config.toml
attn_scale = 0.125
init = "uniform"
init_std_o = 0.0414
lr = 0.0068
beta1 = 0.9
decay_shape = "square"
Each number is 50 + 12 x the weight over its row's rms, rounded and kept within 0 to 99. Layers, rows and columns count from 0. The size before them is the row's rms in percent of the matrix's.

# up: layer 2 MLP up, 576x224, rms 0.0478, rows 50-70, columns 112-223
# down: layer 2 MLP down (transposed), 576x224, rms 0.0477, rows 50-70, columns 112-223
# gate: layer 2 MLP gate, 576x224, rms 0.0478, rows 51-70, columns 112-223
up50 092:34 34 76 51 49 33 35 41 46 46 35 51 61 31 56 44 54 40 58 42 44 61 70 81 69 31 73 65 36 42 53 57 57 45 44 67 52 43 57 68 44 56 54 44 57 47 79 70 57 54 46 34 44 42 46 51 51 38 53 48 29 48 50 47 43 43 66 56 58 41 56 49 65 58 63 59 60 71 65 48 51 58 49 49 46 50 50 31 46 46 40 39 34 27 48 38 43 31 56 38 72 40 58 27 40 36 65 46 43 62 38 51
down50 093:50 53 67 62 50 53 48 52 30 43 48 33 51 63 43 58 57 62 59 53 37 56 60 36 73 52 52 56 38 75 46 67 50 42 57 60 40 54 46 41 58 52 60 38 67 41 39 54 47 37 25 40 64 41 51 64 39 39 48 58 31 45 54 52 32 40 52 91 56 56 42 56 69 66 62 63 36 59 65 56 37 51 33 53 71 48 62 60 61 56 31 49 53 44 49 46 46 54 52 53 46 86 42 55 53 51 50 43 51 75 53 50
gate51 103:72 23 69 74 60 45 55 62 51 51 38 47 51 65 40 27 39 40 43 60 71 49 58 41 48 58 57 43 64 61 66 53 52 36 42 58 76 55 53 51 38 38 44 48 58 57 53 61 60 51 44 60 68 45 56 45 76 29 60 38 23 41 49 52 63 34 35 39 57 45 30 69 53 71 49 57 49 49 50 50 59 23 41 22 38 48 35 47 58 65 48 45 61 40 49 40 57 53 34 51 57 51 50 38 33 48 51 56 81 40 52 49
up51 096:51 41 60 37 71 43 57 53 50 44 49 29 62 49 27 31 28 35 56 63 53 52 61 49 46 38 48 65 50 53 36 50 44 58 54 57 49 36 50 34 40 50 68 63 49 46 66 63 54 63 34 70 83 32 32 65 66 46 68 51 69 57 65 38 62 39 42 53 47 44 47 46 57 52 56 48 53 57 69 52 61 67 49 47 31 59 65 54 49 74 35 58 64 55 59 63 44 26 55 52 48 39 43 83 41 50 58 52 36 46 56 35
down51 098:35 45 45 45 66 52 42 51 56 65 65 58 62 31 52 90 38 52 47 45 54 55 47 53 57 53 48 62 57 55 67 49 45 70 60 51 48 64 62 22 66 39 47 56 53 58 57 52 53 66 55 50 58 36 43 58 46 65 59 51 34 42 42 18 56 52 28 50 32 48 35 51 62 58 77 46 47 48 47 47 33 52 43 66 54 42 63 23 60 48 46 58 62 44 43 31 48 41 54 66 69 44 56 63 30 43 39 55 49 31 81 13
gate52 105:49 39 53 51 46 55 65 45 48 51 32 59 41 62 64 40 49 36 37 49 53 35 40 31 64 54 53 69 29 36 55 30 84 56 58 45 36 64 40 46 52 48 53 37 44 53 53 39 36 57 47 46 47 57 67 60 57 50 60 32 55 48 52 38 64 46 54 56 42 48 23 55 47 49 27 53 40 43 61 56 70 34 71 26 44 50 52 53 57 24 75 47 35 42 22 38 63 64 60 64 42 44 52 66 45 46 55 36 32 34 58 51
up52 101:50 52 42 38 68 41 39 49 55 55 36 39 50 71 74 53 34 61 59 51 59 58 26 57 67 44 44 56 47 47 21 41 20 69 64 37 81 42 34 40 56 48 55 49 53 47 64 43 65 69 53 49 50 58 52 45 43 76 42 30 44 45 46 45 44 31 26 62 36 55 42 69 50 25 33 46 33 45 41 36 51 62 33 30 61 52 52 53 63 45 60 62 38 69 56 52 41 40 62 48 45 72 57 46 60 61 44 55 45 56 58 48
down52 102:49 49 55 70 38 59 48 77 51 42 41 71 33 38 54 57 39 26 52 63 43 60 31 69 60 34 46 47 60 36 49 60 66 26 52 49 58 32 41 56 47 36 45 85 64 38 64 46 39 55 55 60 63 69 50 58 49 64 60 45 63 60 39 41 49 59 58 57 50 23 53 53 29 51 37 40 45 58 65 45 50 41 50 65 23 52 61 82 54 47 57 62 56 40 63 65 40 57 53 36 40 71 48 33 47 54 43 51 50 68 32 55
gate53 108:32 25 55 36 46 40 63 58 59 45 41 65 50 64 40 38 44 50 47 51 51 29 46 18 68 41 74 43 47 37 60 49 54 54 63 47 56 58 65 47 83 50 71 71 70 31 42 54 54 44 62 55 52 64 51 42 58 68 65 71 39 38 66 65 30 42 51 39 63 37 57 47 48 56 50 40 44 53 44 36 72 49 44 58 34 17 43 45 68 52 31 41 59 55 50 45 59 37 63 42 50 55 43 51 42 53 49 44 53 58 64 50
up53 104:50 29 61 44 52 63 24 22 41 50 55 37 21 55 57 62 47 55 27 62 49 41 58 66 62 47 66 36 64 63 45 49 42 50 60 42 64 57 67 45 46 62 63 48 59 42 54 47 63 39 50 56 52 40 52 60 46 36 50 44 32 57 59 49 40 65 46 55 63 53 71 60 64 52 50 54 66 70 63 63 27 61 37 72 66 55 28 46 57 53 23 53 69 57 80 56 22 48 57 41 66 32 71 35 46 35 65 37 61 84 51 39
down53 105:42 53 72 63 55 34 53 56 67 61 54 49 45 69 50 37 39 34 32 45 53 45 73 60 64 25 50 51 41 54 63 37 60 48 67 28 49 38 56 42 40 48 30 25 48 44 74 61 38 44 53 54 50 53 44 50 54 64 55 44 41 51 34 43 54 72 55 37 26 31 43 55 46 52 51 58 52 39 52 65 62 33 68 40 64 52 54 46 36 49 77 54 41 26 46 70 13 33 64 51 42 56 46 33 25 23 26 52 51 47 61 26
gate54 095:40 47 42 47 74 44 46 58 65 48 55 67 69 70 62 49 33 76 63 73 44 45 57 21 23 54 64 49 56 37 28 32 49 39 40 55 72 47 60 54 56 27 59 47 36 22 47 42 35 56 66 38 63 45 66 54 73 66 59 49 52 34 44 48 42 28 40 44 70 55 42 53 48 41 48 57 39 42 49 42 67 58 45 68 29 35 67 56 41 55 56 48 40 65 43 35 56 27 36 68 52 57 66 46 43 50 44 41 56 56 51 34
up54 102:51 60 48 52 57 60 34 67 72 61 37 59 60 60 65 79 43 41 41 55 50 44 66 55 29 55 46 45 61 25 47 44 39 49 38 51 54 51 50 63 57 55 30 63 65 35 41 44 58 47 46 70 66 38 49 52 67 55 47 57 50 54 56 65 47 44 51 48 49 48 40 51 57 48 54 36 61 44 34 53 42 43 42 66 41 29 68 71 64 70 43 41 50 60 74 41 69 51 31 54 56 65 58 48 53 62 45 56 54 49 39 67
down54 098:48 67 43 58 21 59 43 66 47 43 34 61 42 49 59 37 63 55 71 44 61 38 53 54 79 74 09 47 39 54 59 52 46 40 42 33 44 46 34 31 33 39 60 57 51 51 73 41 38 54 56 42 37 46 38 60 55 47 47 57 45 41 51 73 51 84 72 54 51 56 46 52 50 71 58 60 50 52 29 35 51 68 47 32 52 47 51 52 51 47 44 54 50 42 59 39 38 49 38 54 31 41 18 67 61 55 39 57 61 33 50 55
gate55 108:54 38 45 68 54 36 40 53 30 46 61 40 54 42 44 20 69 36 47 63 60 47 58 46 54 63 58 68 60 62 36 60 52 43 34 37 54 44 41 32 64 56 60 39 73 46 50 37 31 39 29 58 51 51 61 54 63 57 36 44 46 51 61 37 52 39 36 41 44 46 50 47 40 31 53 65 38 39 50 36 65 40 52 41 76 72 50 65 69 40 44 38 50 51 54 57 55 45 45 47 36 47 52 48 43 21 48 62 40 58 79 40
up55 100:66 56 54 46 42 68 50 48 65 65 47 69 53 62 41 50 46 62 65 70 57 44 38 51 36 54 46 66 51 68 51 43 38 57 59 52 32 64 40 56 56 57 47 55 62 54 41 78 45 50 76 54 47 49 34 43 33 57 68 47 51 70 58 40 62 43 37 33 58 49 40 41 60 49 44 45 37 43 33 37 56 54 68 65 52 66 47 39 52 52 56 48 75 41 76 69 49 44 43 58 55 42 36 30 42 53 36 32 59 41 35 55
down55 102:61 55 46 47 78 41 36 46 56 42 54 76 32 57 45 55 39 54 71 56 66 49 51 39 53 46 49 55 32 54 56 24 61 70 63 60 39 59 68 37 41 29 55 53 28 54 40 59 54 50 45 51 44 46 35 26 38 66 46 53 41 51 71 67 61 29 60 67 31 45 50 42 28 55 54 68 45 35 39 70 58 44 48 46 75 54 64 45 53 46 44 47 46 63 45 85 69 54 41 68 56 44 53 38 51 57 46 44 41 40 59 39
gate56 101:53 68 55 63 55 53 64 70 66 69 60 69 55 46 44 35 63 26 38 69 54 30 55 44 36 67 58 51 41 47 38 55 43 57 35 52 15 52 56 41 61 60 31 57 60 46 61 42 67 66 56 50 52 41 62 57 52 43 72 56 53 52 50 52 37 56 45 42 36 55 41 55 37 50 59 52 49 45 39 58 59 44 55 45 49 74 71 56 53 46 51 46 66 65 35 30 49 49 41 50 57 56 58 65 42 65 58 50 34 57 34 30
up56 103:55 47 77 49 46 37 52 43 37 34 46 37 60 52 45 49 52 35 66 54 24 61 44 59 45 60 46 36 74 27 36 46 46 41 38 63 42 53 54 55 54 37 73 60 51 97 50 52 68 33 24 44 46 47 37 56 50 64 47 55 35 55 45 22 32 47 61 30 66 66 58 34 65 69 28 66 54 51 48 50 61 54 30 48 63 61 77 65 49 38 41 63 48 53 59 36 37 69 54 58 46 30 54 45 41 52 39 58 28 55 45 57
down56 103:65 63 60 34 53 42 54 56 60 50 55 35 62 38 40 33 57 53 74 49 45 52 51 47 58 67 49 47 43 50 64 40 47 41 69 64 58 32 48 39 55 66 56 42 32 42 44 51 40 50 60 63 68 25 39 40 38 53 52 48 22 59 50 45 46 42 36 52 25 59 44 40 58 33 54 39 51 46 53 49 67 31 55 39 61 58 53 70 51 62 56 53 63 70 67 45 32 52 63 47 45 42 64 47 52 38 49 57 47 71 49 18
gate57 100:34 39 61 51 67 39 41 38 76 31 47 42 43 52 38 24 49 50 53 55 69 37 34 34 65 65 42 47 25 67 45 60 59 71 36 82 49 68 38 32 46 18 44 61 45 68 31 41 32 50 29 43 41 48 43 57 61 62 56 45 40 46 48 53 46 45 54 59 58 55 52 52 64 39 47 29 37 39 43 51 34 62 52 38 47 63 39 44 32 49 52 67 74 52 31 45 53 34 42 55 58 56 32 62 44 49 61 59 42 23 47 41
up57 103:68 51 43 63 31 59 44 60 26 31 44 69 35 56 32 35 50 66 52 52 36 41 39 70 55 32 53 60 43 59 52 50 64 63 46 48 23 47 45 65 51 61 33 67 36 68 48 56 51 73 48 61 20 55 36 47 52 37 42 23 29 50 38 51 63 55 56 36 52 64 79 40 60 67 37 65 57 60 45 32 48 39 46 40 55 31 68 47 46 40 63 55 40 63 45 57 61 51 59 58 41 48 39 63 58 42 30 49 40 53 54 31
down57 103:54 42 37 63 34 49 47 39 57 23 50 32 46 59 65 44 33 42 35 65 58 40 58 49 34 49 32 44 77 48 66 47 31 56 46 46 57 73 49 64 60 54 57 51 47 26 49 64 47 29 50 50 57 61 64 55 62 71 29 65 33 48 43 44 46 48 67 42 60 52 30 50 47 58 57 67 42 33 45 49 59 46 47 55 53 37 25 55 48 31 48 33 36 51 47 43 59 52 48 62 45 55 57 26 38 58 26 48 37 61 42 47
gate58 100:55 59 40 63 32 71 29 66 57 74 49 62 64 46 55 21 41 52 67 65 55 52 62 49 43 60 64 62 58 40 29 32 64 48 32 44 56 59 37 45 47 16 65 36 47 47 26 38 43 75 55 45 38 76 51 56 56 38 59 65 54 40 61 52 45 38 64 46 56 44 64 47 40 49 54 46 57 42 29 80 53 42 45 56 54 38 66 36 25 45 25 59 50 52 59 47 56 57 57 51 59 76 27 53 37 51 43 36 36 59 61 59
up58 102:36 42 48 68 39 44 52 47 43 50 68 39 60 61 34 59 56 49 42 39 29 83 41 69 49 38 33 27 49 60 53 49 55 26 47 42 45 47 58 60 50 50 41 59 48 22 50 46 20 33 47 58 32 49 55 55 52 62 57 31 51 53 51 53 44 49 36 58 45 40 27 61 51 63 66 40 60 27 49 49 60 49 33 29 52 57 61 52 64 45 68 43 52 38 67 58 55 31 25 57 52 49 36 41 33 37 54 52 64 70 52 54
down58 101:58 42 46 50 24 57 50 58 59 54 53 51 47 39 53 53 53 54 50 71 59 44 65 40 47 63 50 56 53 49 48 37 36 47 54 44 52 52 49 58 47 54 56 51 52 54 46 49 43 62 36 39 54 68 34 36 66 25 57 50 44 65 66 48 57 74 47 55 59 58 35 60 78 68 60 85 52 65 55 39 45 46 67 43 59 56 72 62 41 30 46 43 53 36 46 45 50 56 68 36 48 49 71 25 51 58 34 41 47 58 41 56
gate59 102:51 62 45 76 85 47 66 48 72 64 58 53 43 41 27 61 52 39 64 65 46 56 44 35 47 48 62 53 61 44 67 39 51 36 58 55 44 67 50 55 67 50 71 45 55 40 87 47 41 55 48 35 30 42 49 47 46 71 47 30 41 56 62 32 57 42 54 40 60 48 59 71 37 63 62 58 32 45 52 46 54 45 71 60 44 60 66 44 45 52 45 50 53 52 79 36 67 42 61 74 50 60 39 58 48 62 42 55 32 66 52 34
up59 103:54 45 42 50 59 50 51 43 58 61 70 45 39 63 44 52 52 36 30 43 22 39 38 43 53 56 47 55 46 43 45 52 39 36 54 45 50 38 73 70 59 45 60 56 46 38 46 36 45 33 43 55 34 52 58 62 65 45 51 39 64 52 48 50 38 53 60 28 44 54 53 56 57 28 52 67 77 36 46 66 57 66 57 47 57 64 60 68 63 60 53 51 28 27 39 42 50 49 52 47 52 44 61 58 60 50 62 39 23 66 53 51
down59 105:40 62 40 56 51 40 64 43 61 52 43 54 60 44 54 31 38 40 41 52 38 46 55 62 46 42 36 55 44 44 34 41 62 35 49 36 52 48 49 38 63 42 39 49 41 61 39 48 49 68 62 42 10 74 68 43 56 33 67 52 50 69 45 46 57 38 55 52 63 47 43 44 49 62 39 73 59 50 50 45 73 54 65 62 35 34 44 65 42 55 65 53 52 51 50 39 72 41 31 31 68 60 25 44 72 74 69 55 35 53 44 65
gate60 097:62 52 78 40 64 36 45 59 58 65 40 45 59 61 48 33 37 41 38 34 60 45 53 51 39 43 49 49 59 32 31 81 40 58 48 47 61 56 65 43 27 47 47 30 55 71 58 51 39 53 67 61 58 65 55 38 42 46 84 64 50 54 40 65 51 58 63 65 50 50 34 50 52 56 54 33 53 42 38 53 49 60 56 44 44 44 43 07 60 48 44 43 49 56 48 59 60 57 37 65 44 54 70 60 36 46 52 35 60 50 69 61
up60 099:65 32 60 40 46 39 37 40 49 58 37 52 46 52 62 48 58 48 53 46 50 49 55 29 45 29 49 50 55 62 46 63 35 35 74 59 35 20 59 44 62 61 40 59 57 57 52 58 35 60 52 39 48 61 54 58 57 69 67 58 65 76 32 48 52 63 76 43 41 47 55 55 50 41 50 36 54 37 56 71 50 34 50 69 43 51 39 45 46 37 56 74 55 48 52 42 31 47 32 53 38 41 58 52 35 27 69 61 68 46 54 49
down60 098:55 46 45 53 69 27 31 52 45 42 59 64 54 53 56 61 74 37 54 52 56 40 38 53 39 51 78 48 37 51 40 51 49 50 59 60 58 33 38 53 60 48 57 35 54 58 51 63 32 53 55 59 68 46 64 50 38 43 53 62 56 54 56 43 46 48 41 64 35 35 45 60 54 48 40 48 61 52 37 55 49 23 68 31 17 47 43 55 45 31 72 54 62 67 76 41 51 58 66 49 44 55 57 54 47 41 51 66 46 51 28 49
gate61 096:48 38 60 63 52 34 45 40 71 45 45 45 44 74 60 31 62 62 56 46 49 64 69 33 42 29 57 25 39 57 46 36 56 41 38 57 46 39 42 34 57 45 53 41 49 41 50 24 53 58 63 53 66 44 58 84 48 56 50 55 32 70 70 70 43 56 51 53 31 51 57 58 70 57 32 49 32 47 46 59 55 52 52 47 37 59 38 47 32 28 52 62 56 58 74 30 49 64 53 49 63 72 37 56 53 48 32 48 39 73 51 58
up61 097:40 40 43 41 50 48 52 56 56 57 67 66 38 55 47 51 30 36 43 59 44 25 44 62 52 43 60 40 49 51 49 49 46 41 53 37 43 53 52 39 33 53 35 58 40 55 56 51 34 49 61 47 31 20 58 49 50 51 47 20 32 84 60 57 41 59 45 49 76 30 58 53 32 48 43 64 43 57 62 47 50 28 58 56 62 51 55 65 64 61 55 39 46 57 44 55 35 57 43 50 57 60 52 40 34 51 50 67 52 46 43 52
down61 097:41 34 40 60 59 45 50 42 41 37 64 44 36 59 52 51 47 65 50 58 58 57 55 31 34 29 53 67 58 28 54 45 42 62 45 40 44 57 68 45 41 52 45 79 52 45 51 78 53 53 50 37 60 54 47 39 40 58 26 40 51 48 53 55 17 41 37 53 72 48 53 67 62 44 30 67 55 45 58 50 62 47 41 64 61 51 58 64 44 33 57 29 39 29 33 52 55 71 64 29 52 50 58 38 36 47 38 27 73 67 59 49
gate62 109:45 56 59 63 47 57 52 62 72 65 69 42 60 67 20 67 54 41 68 57 40 53 36 48 53 44 70 27 60 37 34 65 49 28 74 51 51 41 34 54 47 23 67 45 39 72 68 47 56 46 62 49 47 37 30 52 49 46 50 51 64 38 47 40 50 64 38 40 30 44 68 52 59 52 47 61 42 59 50 59 76 58 39 53 30 59 56 53 46 42 40 52 56 51 61 54 56 47 62 70 71 73 46 51 53 68 34 55 42 67 44 36
up62 101:51 62 58 42 58 50 37 34 67 44 38 42 46 60 48 49 58 43 44 54 47 64 53 53 26 40 66 42 49 44 69 28 46 31 65 60 35 39 62 66 54 56 47 50 45 54 69 48 55 64 42 53 52 41 27 46 61 45 60 69 53 56 50 63 28 53 32 36 42 42 53 44 47 43 25 54 68 29 39 57 41 39 53 53 32 59 47 60 55 55 48 54 51 44 51 71 36 34 39 43 62 40 50 55 57 33 48 59 64 45 35 44
down62 100:35 34 28 62 33 35 50 55 35 44 69 32 51 69 44 54 60 80 48 34 45 67 49 44 48 48 69 52 40 47 66 40 56 73 44 68 43 44 44 63 35 45 47 71 46 35 55 58 43 46 71 45 33 64 55 63 37 39 76 57 37 42 45 48 53 53 45 53 64 64 44 53 70 46 63 47 64 57 58 59 82 36 57 47 63 58 30 44 41 72 24 58 64 51 68 49 53 61 53 52 48 46 21 54 41 55 38 53 52 71 69 42
gate63 098:47 28 44 68 41 47 41 58 58 51 66 46 38 33 50 41 35 65 44 49 58 45 49 48 34 47 68 45 56 59 52 44 53 78 48 43 43 43 33 18 58 45 39 47 42 57 49 71 50 39 54 45 56 42 49 66 55 62 25 37 14 58 56 56 44 31 61 46 62 30 38 54 52 48 54 66 54 38 44 54 69 22 46 58 51 43 54 50 66 47 71 51 67 49 48 39 47 41 51 50 43 44 82 33 43 35 67 55 63 27 62 37
up63 100:41 46 58 55 57 62 58 42 52 44 45 42 38 58 61 28 72 41 72 58 62 41 26 49 61 43 61 68 45 48 43 53 45 38 37 55 40 49 46 68 47 39 50 31 50 64 60 31 42 56 51 54 35 27 69 43 46 40 84 77 61 44 45 42 54 46 58 61 52 54 44 72 51 50 25 51 46 70 53 48 46 71 58 40 55 55 57 63 59 45 67 37 52 39 30 65 57 61 53 53 58 66 27 37 39 55 48 47 47 66 30 57
down63 099:46 32 53 64 45 56 63 51 38 53 62 54 59 63 36 56 56 31 53 71 55 50 34 57 55 54 60 52 50 50 44 43 54 48 29 52 50 50 54 19 65 57 76 17 41 50 44 67 51 50 48 47 39 31 48 60 41 40 34 63 45 55 53 47 73 57 60 53 55 40 36 41 49 56 38 61 43 47 43 59 63 43 58 43 50 31 51 47 51 54 37 44 51 38 67 61 51 47 45 60 32 67 72 46 45 41 46 46 38 32 54 49
gate64 106:60 34 72 64 48 45 52 71 56 51 26 30 44 48 39 50 66 63 72 57 45 52 45 44 50 37 60 60 45 41 48 53 36 45 50 41 40 45 56 46 45 39 63 33 59 67 72 60 47 46 69 51 45 37 47 58 69 40 54 61 36 43 44 38 57 71 53 51 30 47 47 63 62 59 40 40 54 72 44 64 55 51 53 53 34 53 19 46 57 44 59 56 34 54 38 58 85 43 32 81 26 52 44 35 37 43 57 23 34 55 35 44
up64 098:51 57 61 50 61 41 38 55 26 67 47 30 49 34 58 54 40 39 49 62 46 57 49 53 54 36 62 41 36 37 56 65 55 34 40 56 39 40 56 64 47 51 70 46 57 53 54 44 39 50 36 66 73 38 21 64 62 44 59 83 52 50 41 35 60 59 48 53 43 49 49 60 38 51 55 43 55 73 35 75 36 64 56 53 37 39 14 59 76 36 45 55 72 60 28 47 59 47 43 67 42 56 34 52 51 69 56 47 36 59 37 45
down64 099:60 44 37 27 61 66 34 56 56 53 49 50 37 43 66 41 28 67 47 38 41 58 63 44 40 70 52 64 57 53 71 37 60 57 58 60 50 28 35 73 35 70 60 53 51 60 43 40 50 31 34 50 55 64 57 54 51 59 55 63 32 38 39 49 50 45 35 48 65 56 67 45 37 41 54 47 54 48 41 66 51 38 55 66 27 51 32 26 68 52 37 29 47 51 71 51 48 65 39 69 47 65 43 78 53 63 56 61 64 52 44 62
gate65 096:37 56 72 55 64 44 48 41 66 58 41 42 61 48 19 62 51 61 46 35 51 39 44 40 74 73 49 58 78 54 60 36 36 31 59 64 45 52 55 67 60 28 55 56 37 47 67 53 47 36 65 42 63 23 45 57 48 84 55 52 64 37 72 34 59 55 53 48 54 48 65 54 48 58 51 59 65 51 38 47 39 57 69 40 36 63 53 38 47 58 31 42 51 53 67 58 63 38 53 42 61 59 75 44 52 45 35 33 30 61 46 36
up65 105:43 51 40 57 77 54 74 41 41 86 54 53 70 25 51 66 54 75 55 47 66 29 44 65 59 46 43 66 30 49 62 69 35 48 69 62 49 70 33 71 46 52 51 37 59 47 50 58 40 44 52 45 58 58 43 34 43 31 31 63 66 46 51 69 45 54 38 74 44 58 45 39 43 61 56 75 27 32 62 46 64 72 70 59 52 45 46 23 47 52 45 24 39 41 38 42 48 48 58 52 59 45 48 33 43 64 38 51 54 42 58 49
down65 103:44 46 36 64 61 30 60 43 40 35 69 51 51 49 51 30 32 53 59 34 66 53 51 42 34 59 65 47 44 44 46 59 68 41 51 30 38 42 48 71 40 61 65 69 57 37 55 45 47 44 79 50 32 45 35 51 45 40 58 65 38 44 53 55 38 49 56 51 58 57 52 66 55 49 55 56 47 44 46 62 55 57 49 58 56 27 45 46 34 49 44 53 56 30 40 60 71 50 54 39 50 51 46 50 63 60 53 41 43 70 33 40
gate66 094:61 48 53 59 68 24 64 43 71 46 45 69 50 57 47 77 44 72 52 62 45 54 36 53 50 51 60 50 50 61 52 34 76 38 55 53 47 42 57 58 61 48 65 27 49 32 55 36 57 71 30 48 75 51 39 58 48 72 53 51 48 34 38 59 63 71 56 59 50 32 66 29 56 43 44 32 62 40 41 43 63 62 53 51 51 37 63 28 56 44 54 35 43 41 57 57 57 52 40 49 27 52 20 50 57 46 34 71 44 37 67 53
up66 100:58 46 51 47 57 63 37 67 30 54 42 75 44 58 41 38 39 42 57 56 30 55 57 34 41 46 58 63 23 53 70 42 45 67 46 43 61 53 56 38 39 48 69 50 54 51 65 63 45 46 35 55 35 35 34 68 51 45 49 58 61 63 70 63 57 48 61 50 53 50 47 37 67 44 49 54 37 57 47 74 71 51 62 40 50 40 46 45 48 51 65 39 34 50 33 49 35 59 25 42 43 46 63 46 63 39 63 43 67 39 52 40
down66 101:52 73 48 50 36 59 44 62 39 50 52 48 50 67 57 41 47 42 64 34 45 48 44 35 67 60 65 60 48 32 56 52 39 51 58 78 53 42 38 67 37 50 55 58 57 51 58 36 70 45 47 48 52 73 38 56 64 52 63 44 36 66 49 48 52 30 55 64 59 61 50 54 44 52 26 62 58 45 48 70 40 51 21 59 53 54 39 52 52 46 33 54 38 78 39 37 48 41 52 37 69 30 43 52 34 49 60 25 78 67 42 63
gate67 096:49 51 67 59 61 51 57 34 73 50 47 51 41 64 57 56 53 59 56 37 40 47 16 56 51 52 59 53 55 55 69 36 30 50 67 43 56 46 69 47 55 50 41 48 61 66 47 35 63 43 52 17 46 56 69 54 62 52 61 39 46 35 60 52 48 31 45 59 43 55 37 44 54 64 37 56 51 45 45 43 47 42 47 38 59 41 54 32 29 39 39 44 49 54 47 32 49 40 76 43 42 40 39 39 44 50 60 55 45 27 55 32
up67 105:56 59 58 59 34 20 51 29 53 46 56 42 26 63 60 41 40 53 45 57 32 59 47 72 47 67 63 37 60 48 64 61 57 54 27 61 56 41 48 47 62 42 72 60 59 37 35 67 62 57 49 57 56 38 78 37 42 52 51 23 45 51 43 63 84 54 50 37 49 61 56 20 83 50 45 44 49 30 48 30 60 29 71 34 59 56 60 49 51 51 55 35 61 56 64 34 36 38 34 33 67 33 63 47 41 44 42 26 65 57 50 63
down67 105:54 47 52 62 46 39 56 42 66 70 44 51 49 64 47 53 51 62 57 57 39 46 67 43 66 53 59 54 64 55 44 17 57 59 59 41 46 51 54 49 45 50 58 49 52 40 29 36 32 61 58 55 24 34 58 49 65 48 53 35 41 41 38 71 48 59 42 30 39 71 56 59 51 47 38 63 27 57 23 48 56 72 51 47 63 63 70 72 49 60 38 50 65 53 65 37 52 26 66 47 55 59 66 34 58 73 79 40 56 35 29 65
gate68 092:54 72 64 56 48 50 53 47 51 52 63 33 50 72 42 31 60 34 58 59 54 58 41 53 45 48 48 36 57 50 28 53 43 63 45 55 57 66 41 31 66 48 52 51 44 41 63 49 57 74 50 38 37 50 60 36 67 27 44 36 59 53 54 48 28 66 49 64 51 46 47 53 50 58 50 60 51 73 40 45 20 49 54 38 29 37 45 38 57 67 45 39 57 62 50 54 53 43 63 77 37 48 38 54 31 56 39 68 62 55 54 45
up68 098:35 58 55 46 40 55 26 47 52 68 62 52 59 55 41 53 50 53 61 29 40 55 48 42 44 31 51 51 35 52 46 24 80 57 40 22 55 35 48 50 23 50 41 49 30 42 54 44 60 33 67 62 45 63 30 44 47 80 57 50 51 37 38 29 57 60 27 49 46 46 43 57 64 48 57 50 37 43 62 57 55 38 50 40 49 49 38 44 26 62 34 35 55 65 42 36 73 57 49 55 59 42 62 61 45 46 48 22 34 30 53 70
down68 100:39 38 57 43 40 42 34 74 38 53 48 55 72 55 40 36 43 50 54 57 25 45 70 38 32 20 63 40 43 61 41 56 33 62 58 40 43 50 34 49 56 29 67 52 39 48 51 35 55 44 57 57 55 69 37 64 43 55 54 46 35 41 37 41 64 56 43 29 46 52 42 70 63 38 53 41 50 47 47 68 56 62 58 53 49 47 49 52 38 57 63 44 54 66 29 48 51 45 56 42 71 32 47 53 52 42 51 34 26 74 45 57
gate69 094:41 59 66 58 40 51 43 41 57 43 50 54 48 44 58 42 66 42 55 41 47 48 41 52 51 62 54 61 55 26 50 64 30 38 69 31 66 69 56 53 71 35 57 56 73 58 34 33 48 69 39 60 20 49 48 48 37 63 42 58 52 47 23 39 53 53 60 43 59 35 38 39 55 70 40 41 49 41 24 57 43 45 48 38 36 46 58 58 68 34 47 58 65 37 45 30 46 66 68 72 46 42 37 60 53 50 35 31 64 66 74 55
up69 096:54 56 70 55 50 44 56 46 65 37 53 40 36 32 46 67 62 68 38 68 58 60 46 67 56 53 57 49 60 49 35 47 39 53 46 37 54 65 39 60 56 52 29 50 33 43 45 42 52 60 50 57 51 48 65 69 49 50 33 56 35 41 52 59 39 51 45 33 29 52 53 59 68 66 42 43 38 50 33 49 38 42 29 42 59 56 34 50 72 51 55 51 48 18 67 32 45 50 45 47 37 49 49 52 63 48 59 57 41 37 43 40
down69 099:49 57 52 26 48 66 70 35 61 72 59 45 65 40 39 56 67 51 25 42 23 55 37 40 50 49 64 56 40 48 69 39 49 48 56 45 82 43 54 65 53 60 49 43 41 68 27 64 75 31 51 39 59 56 49 66 51 37 68 30 54 68 62 50 43 44 59 38 51 32 64 67 46 78 41 52 46 45 37 46 52 53 44 26 44 57 50 70 45 48 40 70 39 50 63 31 43 51 37 46 65 43 50 57 30 58 31 67 49 55 46 27
gate70 101:52 43 56 48 42 57 30 49 35 62 43 54 60 53 52 38 50 58 59 34 60 41 64 54 49 72 67 64 78 18 67 61 49 55 50 57 47 46 57 49 42 33 46 55 38 69 32 44 37 81 35 46 38 41 49 64 51 65 41 31 60 37 42 57 48 40 46 49 47 76 69 63 42 37 42 37 34 37 33 55 50 49 66 52 39 39 60 62 48 49 66 67 61 67 59 40 35 39 58 61 24 50 57 45 28 45 40 29 44 51 65 52
up70 099:54 51 46 52 46 52 60 65 54 48 49 60 58 51 48 50 66 56 49 31 34 47 41 65 65 31 32 33 40 64 47 54 52 62 61 44 42 61 23 47 47 52 47 21 47 55 40 41 45 60 45 45 61 35 47 41 52 47 47 48 44 41 40 63 37 24 26 40 59 77 63 58 54 49 54 29 28 61 61 34 59 60 37 54 55 49 61 44 41 51 53 54 60 43 67 58 53 54 49 64 53 64 23 60 43 55 37 48 39 53 92 75
down70 099:41 65 50 44 43 41 53 55 49 70 40 45 63 52 50 55 34 44 53 38 61 60 52 65 47 25 69 43 59 53 35 45 40 34 36 56 48 41 39 29 61 52 49 40 54 50 47 46 55 60 66 26 36 50 55 38 52 40 34 31 44 38 59 59 51 61 32 62 42 40 45 56 35 63 38 39 65 46 51 37 46 48 39 37 56 43 48 28 42 55 79 39 59 39 42 69 72 40 55 36 51 30 57 57 55 60 35 32 45 57 28 46